config.yaml
num_hidden_layers: 8
num_attention_heads: 4
vocab_size: 2765
positions: "learned"
attn_scale: 0.125
bias: "all"
tie_word_embeddings: true
init_std_o: 0.0447
learning_rate: 0.0099
warmup_steps: 200
final_lr_fraction: 0.0
batch_tokens: 131072
train_tokens: 444800000
Each number is 128 + 32 x the weight over its row's rms, rounded and kept within 0 to 255. Layers, rows and columns count from 0. Numbers have three digits each. The size before them is the row's rms in percent of the matrix's.

# q: layer 3 attention query, 256x256, rms 0.0415, rows 0-24, columns 128-255
# k: layer 3 attention key, 256x256, rms 0.037, rows 0-23, columns 128-255
q0 081:068089062071080094126158080164143119131055157157147104140118136159132139112205084129111188149070144114104116141156065114182168079121149178138159132150136107055207117110063134097060099131105101148109141142095103181119150127102121125134121139124099113140147157166115088125152133142059131158102181117137154109123128161107097143121141138073130119114111099184070125128136131135148067149094
k0 090:170175113061118137127160097128128114131147127162178081093151117092128135140141102145110153109118145083120146070097101128102132105128123159141130128145142146117110132097087127105110123098200159098136115108105080144042046080134157152125105088168136136103135148136094109138128135147098118161088148076087208100078118065124152150108157136121146141152097136211124143120189073161151161150130
q1 080:158138121123095152108067102086172071229140066122142097106108125131078180098125119179159146155166188101123148121111150150078102218115114104134151068112117125154103103105180108130112112111184109166174163105141154119103161119116190099159132105103101169121171174131190112155127123107112116134171059129180125136157149117097166093121159101100137087137137130095114101129151106112109209136185
k1 089:127174188120113117109158155118110185167187055136107100095119089172106142122105146069135121176140156089111121062180128104087161150135212127118138117127084188104152162089162126089097122119106132164145152133162100125156182123157164109081137105176117148122109157127150187111131110172092124102144066224141138126153105102110169085120129151131159115108108149140133136106103063110129200141193
q2 076:133137133124142078146137134144130061109205169151114109115109098132090155052138034067142193082140134146153176139148130135164135085106139113155188148130080119111152115166148189115169079129126138124170161119081166152196193134161131118165138128167144178061102133148124152164105157152154127107125098162138127087118101176136150190130059084092120173107132159117142162110090159096105124114109
k2 087:130141129141126082120096163148088160130094133178138096118177133136120148080114100137118121109105161178194118141079107126134095064043139125168130133084123135090124064149163107124119117136159117202134093120169123119115080064108112147092130087144136127116170147153137159161108187127117147101152131171082126088160157143096199117142138105097141093103084179126118127104112087145039146113095
q3 080:163150110141149117095111186131126132137089119126126126162154111159153141129115175154120094145139180125104141149089084132166085146089214153098162098126118183153098159078102101139106095067153100132134154069147106155150189119124138161150088155152130155137131142095094177142061108101145102105122126205147142153099113118109072145105160148182072093088124076125174120156105132134140124096127
k3 096:132085090133111118066097157111122167119128096114090145151119091111135113108109125210119165129218199137104118110198147095122090109140088130144106138094116132169126107095073103115170189086184075189137151137119122098119148105182125157096097192206171115138093171159100166137129118186132050132102107179147128110129152122133071153141136183148136135089104149098120166168161136085143146106143
q4 081:105155182141129093139133126130152157086186099094113070099165161178130134145138145134172095161065121145154130097112181167092132136132062102184161190148076104103149097109113123141118117100149120127127110147108128080124126172110133128100081146121106134136175136184138081088126146182106117128092086106103148079171107168106172168170143121108118147109134124113055145103098128143056087135149
k4 092:106146132117144153122114117069064168080178110101145147120147187111160136104138158138047116123132068173144161148134176125085104189076148127128132120157132137154142124093102098113097138152210134073132095165086098122107202151102129043129143067094125166187135152137086075117090106136128092107124102112113132151195112151117178134126123136088119191206170082115078125125152124168143147132177
q5 086:207099052129177159090158105172159122133143175172152061159168161073119180143146076098101110158157173060135127145155134122176118087118110130132138139115127112129129087134164124170070189161128082178127099097100166167113045183116103154131118175093085114101112147123130109124105078109132199199169146080142158143168117132091084127170076116117120152151160046171122165093111090136109085145124
k5 090:106123132114145215091159115132108067086140114149140068124198091125106161137159088110112151153133153068150114169151111147128122139142201095106141113116117162095159153142144112084068121141146101148181137145215157162129125121086098139074150099133182170128097132098065100139151112116141139133163152118134127080100108128152148189097168031137074129148130147153170166178196087151122130093123
q6 085:140118092165145224124194101142191191149134156156168203140091143074148190077100113107163133128107176154097120125121150134132081169143164124176113106176089131130113155102129167168122138119134081135141139147129151133158085138132172159136134186058165176130113140137104122164179138121150135111129143129132122135131142144149037120149081112190143115163157120112110116141147048105157165109133
k6 091:105159093137165146072110158077152145116141203141028091133113122099161173110111137113169100109123188165164159113183164157092112137116076123168106123131124180133120066094106067108111169170126119115087135171147132165129112131151160159097144129202071126154173119143069151126157121092129101124151124131125062121142153160192100200090159052120133161107120123072123160151172131127123139173148
q7 077:158148106121194117105125116142059127159165097200095129116186144112133106177179190064168138145148103093200075123137124138094108174154092099100098111099090086121135086099123106121126084136138132115153147089170159106139121071112073165136137137141132154131159149153118123144098156116186145177071105132094156155154096129183106151108083127168108134098114041088150189145077127095092131097130
k7 086:164112133172103146110136106113142168135180124154112090115169149153167145191092085115140176116085141059172080105142110138106101152161153111128145125092094106156094107105104115111116148097091116144198101154089153142090176040100101095080123169177110069177103142171070194115117183153182111155094142090083180127166130185202120152128157145131108119115119117129117108157153135079123096120099
q8 080:146137120165167094111184138092166144189163118130108076121142108138128112140120146072113135158149125092165095150110112101115199159144139140094140153165127117122177145049106133140121135162100167148184144148134101117157157097131107126150096130132130137139233170157090162127143116114055156121114138092175093122182152184157123125154157116134098177115147162145084127176169079150161128125173
k8 092:140076114101164103128091140137207123144135152182112096100172157105094165050132163146111112196185124128106140058141129186127189140150170058142128153178144097120088114071117091138138089143139149131114118146159087140104195167077084140062139118110137111136153170093143138159185086134123132073125096122152159092200134141124171091125055125142126139091134147096137064183130132099130141141114
q9 079:117100113156103120125157141119068082130133087146094126138084096155128145092176128142135101144154157198154081142138092119120171150136123098151102154152082179114146125166144182119206168136096091148078130127122051115137195118158143149201124138167106112141105105175149124165140150076112071179133149180127123191105140115112069155112119102132144166170108116175144068105125164093137107146145
k9 089:141046141136104132111165149112115111139096069153125125149125088136118114136135119149130097082138166165197217111088100141092111143144132079071095133104140145149102158137148100104198147143144103115114142115166083115117158173177129158102155113070093141149128143200153189184092167105105062139174169102094141142157104127100124115074102181187198126114127171118137098176109153130066111150150
q10 078:121134145122162100203135138135112124177113181132177114109149125172198159153129074165177147146182186091149090078141100134086165119050119129199108140158098160128092152163176143155082157113034134125131171147128168107172157118133116104156125166141148113172055080155122130103076165139111103151143155182099129146079159165138121173101107110117114184104133090136123118129108094140153127150132
k10 086:134165062163173148089149048142142092144139175083127109128197123192076144103179083124115116043173217100153137110097155123140138073067091124188099118102145170157184125110125106138126062152057113175114151124085124102057104143153080132163096124145079148158139132133153096113061118113190146118109143153123178140153149130109114119122114121077174137151135136157149024126117134141130130181173
q11 086:184066184110068180117109183119114135156151129129155161093216174135129121147095163120142135136161133154136122139179183148103180133082148135120159153099104122086152158119139151130080106077098164181172146071092076083084139147078099101067097121132092072113154124102098086090090139115153111119147135177055089101114121184161149133084112098119104075170166150184050141117113123098155085108167
k11 091:142172170132148189102068193107094122137140056137127122176125122148132115164125154078174160137149119156118118114120201171142117120068157130119178095143150126139163111099136110061141113131093145082059115090141080121138153099116109066144086073073151069152150095090203111086154137109153113111122177178060154143133052139155118102153110108116154151195147168109128128081175126135117099120110
q12 082:125151215197138082122111134165139090145142145122125188076127141114128100158129060162088115128089117107131123093202069111095149074128121143102097121063137164169172167074139127083128103150154084148108083098081141137136119113111106130097152180144135130136168071091161152145100166103132087153141132093108086135138150099098157148108122168142109149151099114125107132134165111149081091129180
k12 093:134110173132127089100115130131151055105172162093156157151117156097132128150077127130121106110064127135118172115163081126150114148092138158123117133112078108173169171137120131140093192121085126095118137161142097102172156105117117063072162135102157093171154117105134166166115190155123070105131138123110096133154085133124116145149151111154139166147167138163179042112133113181110128188124
q13 084:114128094106127129127130187104083117095151162114094093159187138083059152209103107088095184113106159141102110203083088107121206114162123119170149134096092133136173168188104141077166151137131165131152175136132142159118148148147069172116116140166148091090139116125111111142059093061129125096135156116131168103094113137118144167193116119130156143119103113119084073155107101159170162161162
k13 091:126114124083164142186159116171067126193084139144151189115117122106062209117120141083080129098107149134136104118070107152113110153103113093137148091151168124098115166159180180134142110155168130093145109148156201199201090114088169152125137206099149128106125082052152107113108118045102136137116153107156115141093105137075112155157086172156186155101126094089133144137086117176129151116121
q14 081:138173093148108155105108135086124185132140148117126110190120152083088065091085114158158159130121181116155137128174159172171072109095155138105142096121192146101125132097124139172142150161136129053064117129113218166135081090117108206131028122089103180135090121123041093127138122155139104094128186148204087121110144117108120118180125101132083128134158159071154089082133125122100141158125
k14 087:128121086123158083143097159129163159100135127096110144182065102136122072104129148114105161065113107091071204119195112139166088118119156096102118117192103183093096151116111125161103200132137188142094064168121168105098104111118117160102101101130132093130084195139146078106108123072139146132104115207112144149104116169065104195138147192143102134142197076103105076109141142057092091134122
q15 084:110114118122117110118145129095109117124112179085102129139168143109173126127153146126113103162141168090177091095127146143124085166107117170132151161137149152109125136144129124103144126147104113098106184121142092142128112134153142132082141155121133153126176140134132099129153152107107044091109075159145143134139115171152167158138127116182153172167086130091154101143145212161129125099131
k15 098:129125114089141109110114042108132098100116201117122140091177154145122137152185152116115150121119147175136139118082166138068136072117087122094155156127100155161093115186156141190181138130108123100094141171136116098079106106122126144156137175149088040125102160168122083119111120113095079121084099099151181131111107182114135123103202125114156121160139114110143133149152172154169102120157
q16 077:135137163155161195094118104106031153140097123158115106120076106160136083129118127095123135164134107123086135116167089114141105158139166117145120115118150128109116122151160176156111097203074107076145126083159166206167119164099100100105190137148208126164113089187109127129131123061086095184093148110136150127119127107205131115103079199184119079112147147106104086116131148109191123109081
k16 088:146168097182152128139125110113120182137126149123151151090098097118166062101117139129155093097144079153114195139140125135158146157073134110125120070108179085157124100133110094178117084124039084104088109096158118136072085124114071130107153192125121137155107135210126067130099102128104132146080149077110119114141184141127127120154119121156138092106146176112139226121127110139152050100167
q17 088:152113068116115133063130130185081146174069150161175143163151148158111166088135132112085077147078156097087151103174096126151145155126119136172108132164100125139107129120155095161176147162124088157141100094102151193089146151158092178164119133193167114120091139098172118132145129115140140082118160077174083144158200108110147074143124106184155093140136130082171146142152170135073136146099
k17 092:165142135101121187078118083200136123125076137148081155141124118114137101131142109128134086133094063090149102073202196130105133053054112114118165105139053172128161101122150159156141133142138157166163158130096109142141151058106127156109159100196128128141097068088105058071089114115080165173173099167117136085163190137111123096117150106118091131146111131125125192140137162109148115140068
q18 084:172179214126098107129142209160114142138100088152088106097137126097128170174123184111140163089147113112161130131103129147138125145127098080145123083132131106089114140085125140101134117111170170089159127152094142103128095163205111117087165098159152102146123169112135107167100116083119111109124131168097107154138122150167143132099115116116131093158091085137158124154121065113100186090123
k18 091:132114095141119118114109117130169176191107097187156096163108096188093132168188133089122111145135120106092091141122164067095134062136139146120075123110085094140148153170169132124094113140077153151158121149082057133101174121191135159061185094154129111087094165147103103105113056135103112123150114170082119165153138094147158153143134090158111121157103137105131099145240178125103118130084
q19 085:136178125151200160076116170138088115142128154171123159120143146127144157129155106099104173116103100122128131130168120095114131164167205082172113157168173095152136102138116162164104171170111118121158150127122114079100164096112041137119095155110125072113101178123159139132106140114095095089157106157116121145100149115152113114149120192109111111097111117109142171123125131136136113102036
k19 083:141157132064165213146140097095138127096108143122098183078119160095140141100155099212098177136111106102157114125151132105111195109163193154064132172222105129106159105117191175162177124100136066131146128141122162109124147093091061175124087107152132090156121114120106120109117141178131129208111142150171136129112148139099124109110058177094161087107113175148106126066148147082119133100121
q20 081:154109110108101147120144132081130126133115114148119092146115153138130098160143154193097163212139143158148155117085071099171116097153163101166137108141100100096114188131138144147075128107140102124118103187148140063123129085183124131139106170100184101163119132143148093101120092175242158157176123109133086072178098113159121097090150093089078114189136154148164130113089114051198138095084
k20 091:112137057105130137149084132099118025140158126137126095105103098154132110150128155094128108106102193117143159146075085111142156146156145086167104202137109157097178149110148159092115097164127130116111121126126144100141135141187166148152125163137126129116150159147165102106126107119187185155122108124115139101118071089136140143131102104148096127200067141092163106098128096101139094132121
q21 085:106133170153074111061162171165105096136177137083119074083112095057107134205169111128121120116104123158143171149163135156144125139048092141128159129120148080095109104102121125164159145104145192115136101091145094170151127144141148101108081136154099131171123061072096081139160117121103064156144152159132094109168114146145098165106129027120143105180158131149120136105126058102087124178098
k21 095:075136120119122109111081101161134068111101164076148094111161121153159105209124101148096161094101107174180136124140173113118162108146104164099109114170118135173123144136120118181160081099100147136108110087103130204120189174131109145145141152156190089078110084120127079125158154129079075118115118158190111150123122188084083117148086114114066082145155074105149109098155120072160131126089
q22 074:141123071165146136130200156095113058152134149092156168153163119153161093156155087112073143199117118101129119127118087089134191122120132151122049113164087117095107153100084179105093198110107100196144162115173105148155133143151145133082092143120108162173156150162109072169132191144157126162189069137118093120147153108108162067087196126110091092126113130206140105133096129134109144095109
k22 085:143076123086126138153121160141097137166148170108117136145125111163095107134130096067181188181116166088087136146044075146072152126174180177181152084159139111145145156093111086072112108171143132139164199152147128131095067177129160150140117149169137109139114172142188091131118126123096119089202095166142100104142162099173137147103192121159124123136095132097071132142180100097145149127133
q23 079:109151148098162141117140116085168089154021116101161142126092134145140119142091130134102125171110064142140148110148146163090186128134097150116168104125127087116171087074135150072148151116126117079169099104161087137187191117098192145101120085154090121117083057136142136152108171111164156128153062070138099138112142120144134082147108107200189054137149116099114145128087134115141094122147
k23 091:069125154158182150089116115131108106130163109128162187123079174168127151080157173096111157139136086112086117121084189191166110127108154166142193157136092087135120135098114136153129113078064162108128135179154172106118205082134150186132141131086126150115185172147161180127095178120153124131118163090162148150092166168124136088082149074125118137140167127124107176139082094078135090159136
q24 081:132117117143158166132133153125122132096210132123146094105134126170106115079139157187143132113155078091120088121190137100094149156157136152141115184085106169101116086119136080203144172105088035185201136098096136106128115170160184138141072121179190158112106151151090173137083125117158150121134120101120107056112149147095133129150136139135182125176060117133174100088144132159110106091108